{"vocab_size": 15905, "activation": "xielu", "norm_eps": 1e-06, "positions": "rope", "rope_base": 10000.0, "warmup_steps": 575, "decay_shape": "cos", "train_tokens": 260700000, "dataset": "wikipedia_en"}
Each number is 128 + 32 x the weight over its row's rms, rounded and kept within 0 to 255. Layers, rows and columns count from 0. Numbers have three digits each. The size before them is the row's rms in percent of the matrix's.

# layer 5 attention key, 320x320, rms 0.0591, rows 289-319, columns 128-191
104:139131106104136109135130154067169084106174142157091149125061153185133110136094127100172173163075161155136029184087135127163127081076087100165176142117145149130107074108142134147101105097111066
098:167132167124125099101104092108113116122093096086167117037139076152118121103119143099115152124088108139093078145168110141101127124168144170100148047113192150094140126111155172151118128131108117
107:151096133197122076179131077133156140092183144150131155126123089088140125104152083106106096126162091107075112071177140112144132165127130097097087091151164100081139059163129130100181101103081154
095:122119175172162130096142077116095125061128168150147104125091178129152086121122134109152078065084120154112144165080113213188154116169115160157081122152083111172129127098134126147164116132130142
115:130170156110040096160180125161143069182101148123135077083142107110139149065066159139140150114142090143156138170114169120141109197136054147124129205162157143107139178133124154110071138136124134
098:124165132103091172099136103170078101118075149131092132130126174074138084166137085158097186187109079131102106135179119096105159071116188121142129140140130149126153117139144125100113092115111157
098:097108137094127132114080099113133111128137126118135072175151146095125110128143113110155162120142091135140165093141072159176079204144136112186158103094168165116102144074135117106124138214171077
098:085095075140088156061136140122164095157129078171087135092151133101090087138192151112095177092148160148128180035177144161115168127170057134132102135101092210157186136091147088104119095170118102
103:146111112143181130152157159153158159118088180149093151137197126072178152126117110140119093094106160186097105148178144087140137138076146120145160129161145000125106126142167105129130124154111096
096:094104114112100106125136167119134142095117064130164113168088096114067102100159070156149104131119161170110153198123115157083173161120105200118125142150141179086127130099179122116146119181092160
103:109122070140139032105114202167158131164160094148125148118178101130104124131188141161101065110093114135132123120159167136124188078123095156145120133151141098180157128130141165174096179150117180
112:191189121153154124149148156095080109129178166168134131082113100094083169039117110153150089148098117159190139116105178108141151089166107099130126145110127129165111096120104137087080164108118128
110:060110131217122085063120118074177118138142107165093179151200144135076108111159099102090118166103157179116161068170174177155123063125123126131069114131159162196156118053148104177119093089100158
096:184122090129136115115186120179071149139102114203100122174191148159106137128123154146149183093158116146052129110159077088156068142091162094145198121115134102132059085073084102105124098106094091
099:164171102129101109139119116168119078151120084131131145137079181206125130119103197130092169100121138146135107145164167157130154115141086186129120113118071130163157066127115102153149174162107134
096:118088132117195117104160142117094131125146100124153120155070095046131111123140117122086123129131156112161102113139134139088161060127066117130078166109144118121150104128130158139155130109188112
099:198133094137143113169089097159136162110129146135047080104140095143095146066099155163165112101145122087143097136127156125145071150068124115151156117201090035164105159159109135123157123157150104
093:137124105110126113084090114116132133129161185141143119134136072107083094151171114140093113106152142078068096101143080107117130128122130096115112091123194112196144114157120090143165145159198077
103:106125131075081145128092105150143073159153082146061112145098134152130117098126162121107165153138095105114141091184123147098131089090080165162145147076121187109122114070109155115114167103138097
099:118119121156063132100153127115138135123159180116147075151147152124098133169162029089130083126103103159128123091160123218124128081127103141144076124112174197117207119160107118112090094061088131
105:136156180072132141126092179102113053152120157022088086157180095117125105168134127096069102138122115132140164117191080097093131110105132193210168111099158145141133129121136140111152138112125141
088:053075143197118117168092080094184149129137136046135111109147109191089175109169125089103132090148134160113154093157139195140093141091119145101148077135138072124132108094166153142110112155084104
091:159099106168213109152148153116184161122127081167167122159147148083150165103146098160145125117105112135128085126077152128155181092099195103064091148124130133105083133156117099116085130178117112
093:123119144124128156057104143103128127140103120185159076093108086159135126152152077123132185075139147114115164124175071152105108098190143130149139107150186178179167093121172150124128122125137181
089:161189105109157105103093126122157120073137131145088124132107104143140137194159132092123173107133136145106111100155136144191149086166177110142088090114127100190096132124107125160134155112151138
096:102057129096169082136099157102109152104167146067125079161128140146167107192126116126186130121179213085060140139093097088156121095104127142160145119137135101103155143161156126080145124179082109
110:142111067083138140095128111123124125143145136106122092163068109135142157108103110103112172086116139131044113126105132055053123121096125146114123142108119087095101148176076161109091126126097143
096:088123106118103079153063101114168100137158114093126088159141111177138099125122167124096137143116168066126155101162187138088118135075110121111147145098120099112136174051136131117179099065139074
109:131134144140077092130173121161133133214128140080159095146111114077111154094078139132138128104172069173088127130138170142068084140138091151171153177160134137095167143156125139060083197081131152
096:155079130069196089178077128128109187094165087126145129116155045111138195114111108141123089156140140151114170157140150159100128098166132123139151135124128119148092093211103141154119188156125125
097:096073118170167166113112086087131151124148136163112170113095127121116180106153125138063110067208141164074130087136123196158112134162136144132101141116138095133126110131129107146089106157066135
# layer 5 attention query, 320x320, rms 0.0597, rows 290-319, columns 128-191
097:164134170176123154202076146162175159139185193129154148130132088090138140115122136115165173180108150089101127129128182107117114115143134109123093108144008171133143116160130150097147156075092123
095:141175150155182123114127097099197185100116098166143118159150080105103132085053035159160179163134114085108123127118098176122174115165074151137130130118118217076133126153137156149116143162136144
098:140120107076100116155113110145045102110142096135104095097136139181159144145097158135134111121136100128112055145132092176112102127203125112102111152163136145134132143059129107186133102186117098
107:142144095124095128181083115135074122129124161072079107116156114103116089098141130144116167109147108118110082145120181105118106086069123127133140136161165127227120149106108114143118129140136043
097:112122097115134084173137137140108123117164122116077096123119098151148088152144104116108099138112117173175125121146197114179165110099160124125120123184023107160141057103179149104078133105055159
097:182123084107150080125088068077177101097102124110144089177091107109085147110158065096078070156175114134161169153150123126141096122139162073152119150111105123180123088148107184153139141101094056
102:182143180130168141117137104155157117158126126161183142089087157094133155120118138141147169100086105127187117127112200144148111088145139087152149124150131095190079131123068056067194132121185183
096:105144131107143142117130208161085100115140115099142130182110109092199141097122122124119176131111194123151160133177144074065159148089133201117101060120106147087136196095149158091175121140067153
101:128151137183112124180101153128173110119132142179148089179131088123109146161169102167037151146093113143144095127117133116056167210145122155138152096139119111119065136136146095168129090142146136
086:142104123155121098087088144177115147139081116123105157116177067176136129100078213125095155156095127098151117093175148131081083147211139122129145116109125125067146057105152086144157120175120162
097:153085140128158156113155116084184101130174154134134128129119065138070144110152090139107124175121144181108105129131151117121153202168105089094152131105139162120143151034192160083164116093130153
106:130099180146142087140098087100119100129131153147198129119069091145133136119148113152110115141125082126133114142175126134113133181174178106183163128104140120140110097131139108101180158154128120
099:101148177118195082040176133104140120140106137102171126145197105106096085095149124117135113140147102137106120109137124124144134098154146077109179099119116093166112153142063155110161109107093150
086:129128129119139133162180137145137121142098157126160169049159151100132119152151171177082128106134126152065128112183109125155138082144160100160145173147186115146121078148136042143184122155137143
109:130143105064107181135143162164139138168164130090128116139054090090111100120132125147108165120072154077109135092160149112138101118099119133116108145166152137097152085099181209101082143120125074
097:120162170185132111113171125124101062084123115130112120114128136097165125157145140088092118124146182113123129117158109117132199091094107118130137101076151132140153182075095084141143108097147111
101:192078134176131153171091123076210111053120133144131072116176082091086127106108149100100112136110127124117122128133118126133175111155135090088137131106111158086130097167118117163090135174138142
090:129104170098163089162107110103167119145121154152196112151179102077080131123056074126091112107107085137087105154172112129154167128088123085127185154085120126163144078113107136125152114165193124
101:078089140154141132082150131147066172140182069116095090149186167158112194166071174116167140132129089136171123096076150196159089116157143139113200106118103131139087131138092148163092083159146121
113:118118133117165180101157105127163147180158153110127116169123143158165154121047121124172122120155099142091201091165139179145093077107101122105113142115102154098122094124147138078068158167086061
094:132169136105146109081079118162140119143072073132135111134151122184122129102102048131126119160114154116142158168077148097141138113087125156174095123083139135173079146128102146127195145103111116
095:082157139134134108143099069121146117106060090132135093133126037055063060204120123184073133093155129188151115089112102095090133134154110119167154087156105113110141124112204144086125143126126096
102:104115151164142148179153190196179108116138077141104127187125132161104162153123168194141148145147114131128143130144135173136072164080095120069139130159114128145090167132134104118149097126150157
097:127115112109083088110149153125117109155137150165135159096157152106155149085115156098188126157142060170096093107092144138100131162114159120102134147091106143104142094107138133085200112074112170
095:088112108083109138102142131118110110096139121124043099160153161136186144169055166087131165172124168123129157158105143093127150146104149174136172115068104059091104129106061076136145109094115172
109:133159079180146094174116122121122083056142102115091129192149118165089146137245125158107126185088139103145134129114112063082113103073127132118086158173107150088139128172129138104135098124081107
105:127158164135155167113116138093092091129139140158136125080120140108145125129096078112112167171149090109124122115199082077114161109124144191184108147075137166096116158163072132097133123171134139
107:121162093134112161137105118180127169076091145119139160086155092170183117130138114152125194151117144112140077127146140052135140137120149109156118112190103121198145156147106115169111123098138116
098:142053118145071124104147140130170101105117165107108068148127064066102157104143175089141131149116120083075096084157138127132101200143137148100094147051127144086152131102129186126167120131139160
097:206096160188153128129131067160148130116165140162075150143151126118117142140197097123137150177071169126097095147097126164128172087160149071133142151156152124134118147152162140121173160102149114
# layer 5 attention value, 320x320, rms 0.0577, rows 256-275, columns 128-191
101:155120132107147158117158123088073130124141139147155123091163169163160153112138139147163141146170136140128088102063147103135129123172115099105217143161111129174064163159123169112140140111162059
094:081156149172160137118116192145115113164093127140233178092093124025154175123090126119130139094110101101119085132153175130134181138103091102168134125146134102086170139172147161077116184141148149
089:134160133115183143058097191126127138126079055144095108134111048149156151131146157045075138153160114151138136103138125128101121063186089196124097134134149147146122104116100141114135123081096161
106:079099106118071151102134119129170130136086131120126132135086102150105100106101104165109145094113118135140213117154107097135070160085137118100130118135137129172101128079154093203106136133145117
107:144145114118178170153112139117089116127137065115160135105139144117106150082077148113138163198108138151183086139104138080159137114152167115101086164109180155104169132165138113105157068113070115
100:173083112151122063141124167112165137157135068146160176129146093150113148063168166186179112136090120168101100185098096142154123142099170187119135117179132167117096155064142129130130123116107145
092:070146148063083162136122119161097141131070084128119135065164154194097135147092128043139147100136063069145130161068094122086156176152109101127108126127120102126222126158153093135064112108169102
107:093138082147144077135132110123110097105155170103083144149083071082151164098124134115121118094141085091118114119155175081074055143109118159156164114134142161083132098077156128144129184119107186
090:118139091105102160104172140060063115094136110133069161173140100180168143180107089127160122147130134091119104149126105075116121140164105161153073102100133110171067079150162138175128140116134159
107:124109151202135156121087126155201114165074201168179186127058139118090164056132109134060135043089154128118100115131138155138141200080123179123152126155111160155196143082064161129119133094201167
104:145090115047144141167109151055107185111158076185132115143113163124085136145164119082130137164130172110153104163087131119130217105171106125086085168139101084127075108158093134113156094127055159
096:123167089191154105122149137144172117200149165191161132120086097153161146085156114166165166098154183038166082176126168170170155163091113150122157130132143088131141103118132196148144154149177148
096:139113099097148128152066118170166149180102134117163176122107125090116078073211106090083131080068167150131081090149152177138132115139150104152139100152175159128144121119062148151096194045103104
100:105112114166131149081116189047099147134064095098123121063095108161132111151124198164119113113145151127069152109099091107081159179167109152161128143128144126112113114100162200180189155113043121
104:157139151111129119096102145115167111148148132149116169080149173091129107064140186140114118086132141149125161159168114121150146115088191134120107128167141133127095186141112087075112174111156128
096:143135107160153110118152136106068086097132110095150096043111132166175150070110122139155136184139160105146209094145118173137137107136110111119105113126147152164185138106135140113148093104148090
103:146124138166136132094120079221166086160087198083088190111085103144140182075177074157108123109116139111108137083158130165103123151104095176103146104103138095154162082108077194182168167152141106
111:120091111114093119110115070083106134083092154084189160131146140165091076140148110186147102099165178168124180106127117137142076198099109086120132130143108132136172124139145175133131159101148091
107:123125173151117163080105109173185109125075137088183152118129087162113147074139129191143125126136088137107219053163110160104110178125189113153134123098117164128155144097155171132103137086125177
105:159111178163047142116139125140084139122104092137147100162147137126113053113151085111105081136094117113046098134066094115078164125146122129092071153172165100110152173109142064133153107150155071
# layer 5 attention output (transposed), 320x320, rms 0.0589, rows 256-274, columns 128-191
105:170147067053131127111117145140150149146117111093172152114173115167130044155171116108163108109113123177178152121112174194095125125138099162112114105129189115153111162113127108151152129092135140
103:116074052152084154140125064156143086117147128127054116144132150136119124124132126110128183119109179153192113143160095148076103152151197127128131186132065093132129081146094196154115205127175196
105:122152132122145178123091147150108139147179181038148132095175171115133107150134133195152144105132083170097089191130109174120144139090176129128147095167111096083144118147144125161149081169044052
100:104162154076167101097133154148062118158116144064148190147090146085092144087113112159118063167144101090109143131111120107081141036134154104178134119093114139175083117103147128119101157149063121
104:086104092107208115135072184064122088153184148123159103121090100165060207142139125165155146109108152181071152177188129137149097084178113093123145163172163151044139107127179126139085145158121099
103:107177151128113128138155093145131086133167150126133143146062090167085110194148120078070172104096140139167136160085163149081128161092114064161089068105147158120186128119074138101109122180152154
103:138149138136085102143083130128115172133158162085141160130142130113181110131144115099126092191102160124142134170122193116113120101147109089165102121113109114125100111088240129129099110031166120
102:112124141135129129105172142134103079147118138132097117121102115173086094132149128138165158174142104136095112160113145117162084105025124121148165122094139114140176115075101145079126180102147116
101:126134105133137185084111110156142133067182095102117170147123117125155106093117117103114116108110156117135144134103166156139088047077122098039137068123124109170166123111088138104124178183143136
103:114067073172119179076134154118139114163153105075151128145130159145177127111178161114184106161094135085150105100154147146094132192144135093123108219079092114090078103058139109143110141174118110
098:104130102147161115183142116130142112096132166109094079113140089139126112091140141156149142140077163167130078140131152093123145146095181075113106030185106154146191146121148112129144074148157140
097:135149103098125130106128143150112143082117075162153160120129167079140141065117161126141091130111109154078134093153150113121104134132138140064112097182090135109155196114091166145081149136111079
104:179144129141102116080103138156071130118192139144137164113131178166159178094089086168140097159148144107115140059119171072141185158130159143152176166083173146111179092057103133085120130085138124
100:156154145114119108071163112184150092134157111076074136168143136135111138125180121061129176157150164124130124151105188107083130142192118127073140154170131147145123129160140194158163108109168039
102:108159112148150095152120138139095090179126212137122088136092130093157090119143166136133159090157138110101122163151072103166149232149136138127145155100103112142149157100124124145080146089083141
099:100146128092129196154185066082211075139163142168109177133155140143127154145139102191123145090115121155103078150147131092125145116106097147117142115157117110136146099139125151168084177113137132
104:094123093095110108165098104084140163187131131175120138127189130192076070145058189147136123129085147191128172195093131136094129126106141146167118187152098124118154162103141141106106170102084126
098:130098126199098079085142091130047150141088126161163098135144075133099137153093138118076158085130096140179157084130114070128115093198122154153154128076172133125136168067100084132152100143133141
100:133115114065168163161117100144121152155136094154132130079080115127167114176127117099129066109155137093147142145118061049132087169083097187096098104167187109140043061164146154168111169086151078